Each number is 500 + 50 x the weight over its row's rms, rounded and kept within 0 to 999. Layers, rows and columns count from 0. Numbers have three digits each. The size before them is the row's rms in percent of the matrix's.

# layer 5 attention output, 512x512, rms 0.0958, rows 323-365, columns 448-511
099:488545620348450424423558490486571500545462471504558472518502426482524555428519448511471420497571424601473454529510594486529475439526457473482531492384558519408564554460556503482500537455589543
101:409474459412522502493413548474396443567568453498539621472426528472541575542422548504536535566527509391449542426560483520528534505415569577317404482426468537576484559560423538382475504607493387
097:532455515493459564604460512520465344565528522566502477620468555513466390339502517491609487538511550557427486485439548512447559443458550465476533479518587526554539481500539493536489470537509398
102:493543489504527547591408596412556501490496577487462519548462573483423435466430549552397548498467482615514414556506391488430460475491497554411628410390534388436506389485440518443547419602456514
095:537559406452518510475395503613589411537511504516509429428531435504546552471480506524484511570548533491388477460500533605533616439411516536432536551518533454518553519469561545482411569476554415
100:471506443457389506389489516569531434465590489448495528486487574546427483426453501587524467487559604580551509575418490539488440445584510513629627571540509447548525350517544466490522525478439555
102:493500485459541430431458445527503415504521564555435554518474549550496431540466507454590496491476500564537412504542381495558542448488491513556424500484493582554398540572531588570581484520543548
099:468538476480606506567568511554581450434453498433490490386523431501405465456570445394518401552579568390462527473524518525492455497487471431436529550400624562445464463477463541518459508447425521
096:488555478431554476548433524443531489577442538436471511527528554526595546505506614515590492621538396492548541461570534547525581619542409431527509499645519503480571512547496447397549435430501477
103:536460463498457456602495571475675541449501529527432608450473578631561461427553590521515479524468479477543470582469532562519475394476574528513536548573600560561550469510592506408467492456557527
097:530508444417453410521457464506444450521586536488469462453474496515468522507443520485467555454576507544458404489509457496506412434609454477469521531427470548444600548546474477515519448529455452
111:534538466549524440458573572466531520504428613578486510509507514507597530521493483608480520527473490563569548536503459521441461444514525453618451574499531576523538581534437495547512598600585439
093:497440512578486519485548461509488513588495494541497471502539604437472567429543545441500571429535471478463474530486512392554426528456489561437471479565387455512526459481525512497424501530541487
097:499543508461483422500464476513480484467512516520477530454552516461469477572478516486401574494526523578557525471532446631433522484487577511504525566455466496513517556377519424463502513502492502
099:461463458525502513563533456555514556523537580587538536383443550486499499467581504478488390445578427474519575482540468531555445511472444508522485484405434529478477422454485573472502566484442421
099:514471529463578475553534504467532387384451529486558488506438563439459477544543565433414628582440498503497494483476481423556532493501465603492539522536397544511572483520476537610447522431508441
095:520493515510472464530459512467483513507487420481539487563438475465552574529493502548402466464498440575464434468555490579496500609458519494521467392456529464459519474408513469522548512549488505
098:488464564546525568484467546461518496511485486429467454437433492564531513612477545476512470501560460480428458490475423387567518445445465531527444450560545401433561500522482588464486416475473465
100:570418453523431529575454543443644528448503440492534505578531469555511484485562486502511447480533458463578423439521507500474573553547441459506453526504434553543416421548476482453446493498537510
097:499519461409394460525410516543540488433527579515565514539511357532476452464426434453504494492495550623518379512378466565544533513504517504491536467447470548543466634527427445446452581484441421
099:492548510526530556359486473573557400491557486494477472386427470587479566585554553420533462532454538458537494440578516499509545497513494497475531650509455484528628498549386494574498548594558477
101:488533471529501421454407566420481471570439560492549532546529555572540416509498506454547473496526566504495471464459506434527477550448517551467432553520448562484479479482517476402574512439538452
099:448543496495407600487455526497446536582565480441560537506457626464540495443385495541607463523586582458403469509511553529549366474465471462581554551485520569467540485486437482575455486503405502
099:498504466529521479441547629484517488529480510502512541418566456488545529376412563527467447606522453533533409516513550511535547499576486596601539482486403481519460579517511450423464535499414458
140:523566556431432535518452492590510427532435500539487551487508589535477512490591384490490461550439512539427446477504386615474521517509446537484520531513446443537477500472569570575503480479531560
099:441483477544499506518530478495399473510460500481578433597547536546375436543504570525446414409509527512482544532532438457499503475489391563479621413452502449536515485525495457571589532598570538
097:464430415532442527453505466440546591465464476636527503473593544472492473469455412526500487571481469468494428565486566483450448493566500551581504537515509504447450579510429435448442467537485503
100:589542574532544413474471528483491572546508501479518551487549449519464510602482491497480511405583598495447577528520503507519480528546486486425476509383546534501525518525518639485388506585589425
102:530464465516516459591483500454504450561523518471492426518421457427505471435520516420508524606556525457505480444568473505460452534380494594409483522504421556510510362510586561448471536408528547
203:499466467551566476476550511475498507456564453403469405486562525517591519551448539434531499433532475505582501485583527442411399547455458447552529533441564492473511494440405406437436575502451366
093:526454459479492518486569535495487533433467525482595478508487563598516520605582547473391545556513420539522569520480481506561524508568525490447512536558532534563620489628512451517445560488465528
106:448419461571491542489528501544476546424417489530518544446497530600476414431507625513495489544475497473449490567415500422432572470449638466575419529529555516569477530532649556604541516482480671
096:472393493499511543536475556528390597502491479500427454488462539496516585515507496414432518529577420392472490585461454530466510545551583430539545450537511563451457563558469537608469471491434415
092:495567520511503440460504486586562548548484549451503500386606581525499590434418556534503496438459542529485464509409539554527451506632540486461605457542557504566534496432516483450505497501519542
098:483532499477522411472588541523494538447497522483514533480487458539510466462402481443509447479534466582504541519494490499388435394553464570580497627440503511458606500521529544535531591559512510
100:538420465531483454482481511537468468479488521480451414486505576457480560454516433565383466390513463645530514568529475401494605592510490525477477497533411541411447488493369457460442592473455559
097:426489568569509516463457481557462487481511554519539498522506498487446576532424499534357507537443574517463624560495428471414489509390360532507559502424485608392545433422557525498502431488575456
097:508558540489501444529543483549474474493583401467497437499454565523534462555569440519454465551584530464562606454444512547423471470475441529337575502503595422557616473438466392432519604512516563
096:511512430491477426522548520537480603465481487559454472409511475574387555472431495499456536512435450493473434412474497434457527540542548499512459466470482492468483502472525440559419440549433489
093:517524436507547514553475434475560536458419446507523486473492578440591536546571490496472483426453500468476517479456504508571526493547494479461539568606549561513419514502461526449419508437512466
102:586500584484496558520418408597467543506461446554550503437461588587368546416478515547525398515523501463476500539544526590520520466462454494467481436542503469618597531460432517589548396396477594
099:511487526651473537615452470536440486484490490540448483562552432508548501589540590513542452482508573558525536544536440516475447463387551451571534474453506549423391432475473561447478547469497518
098:532431524577558489500483549528546540494504550355450552460479388595460449501574556460458544499409592458529483464452475496495533479508522428435559485545460593433492442509522539457531571493546562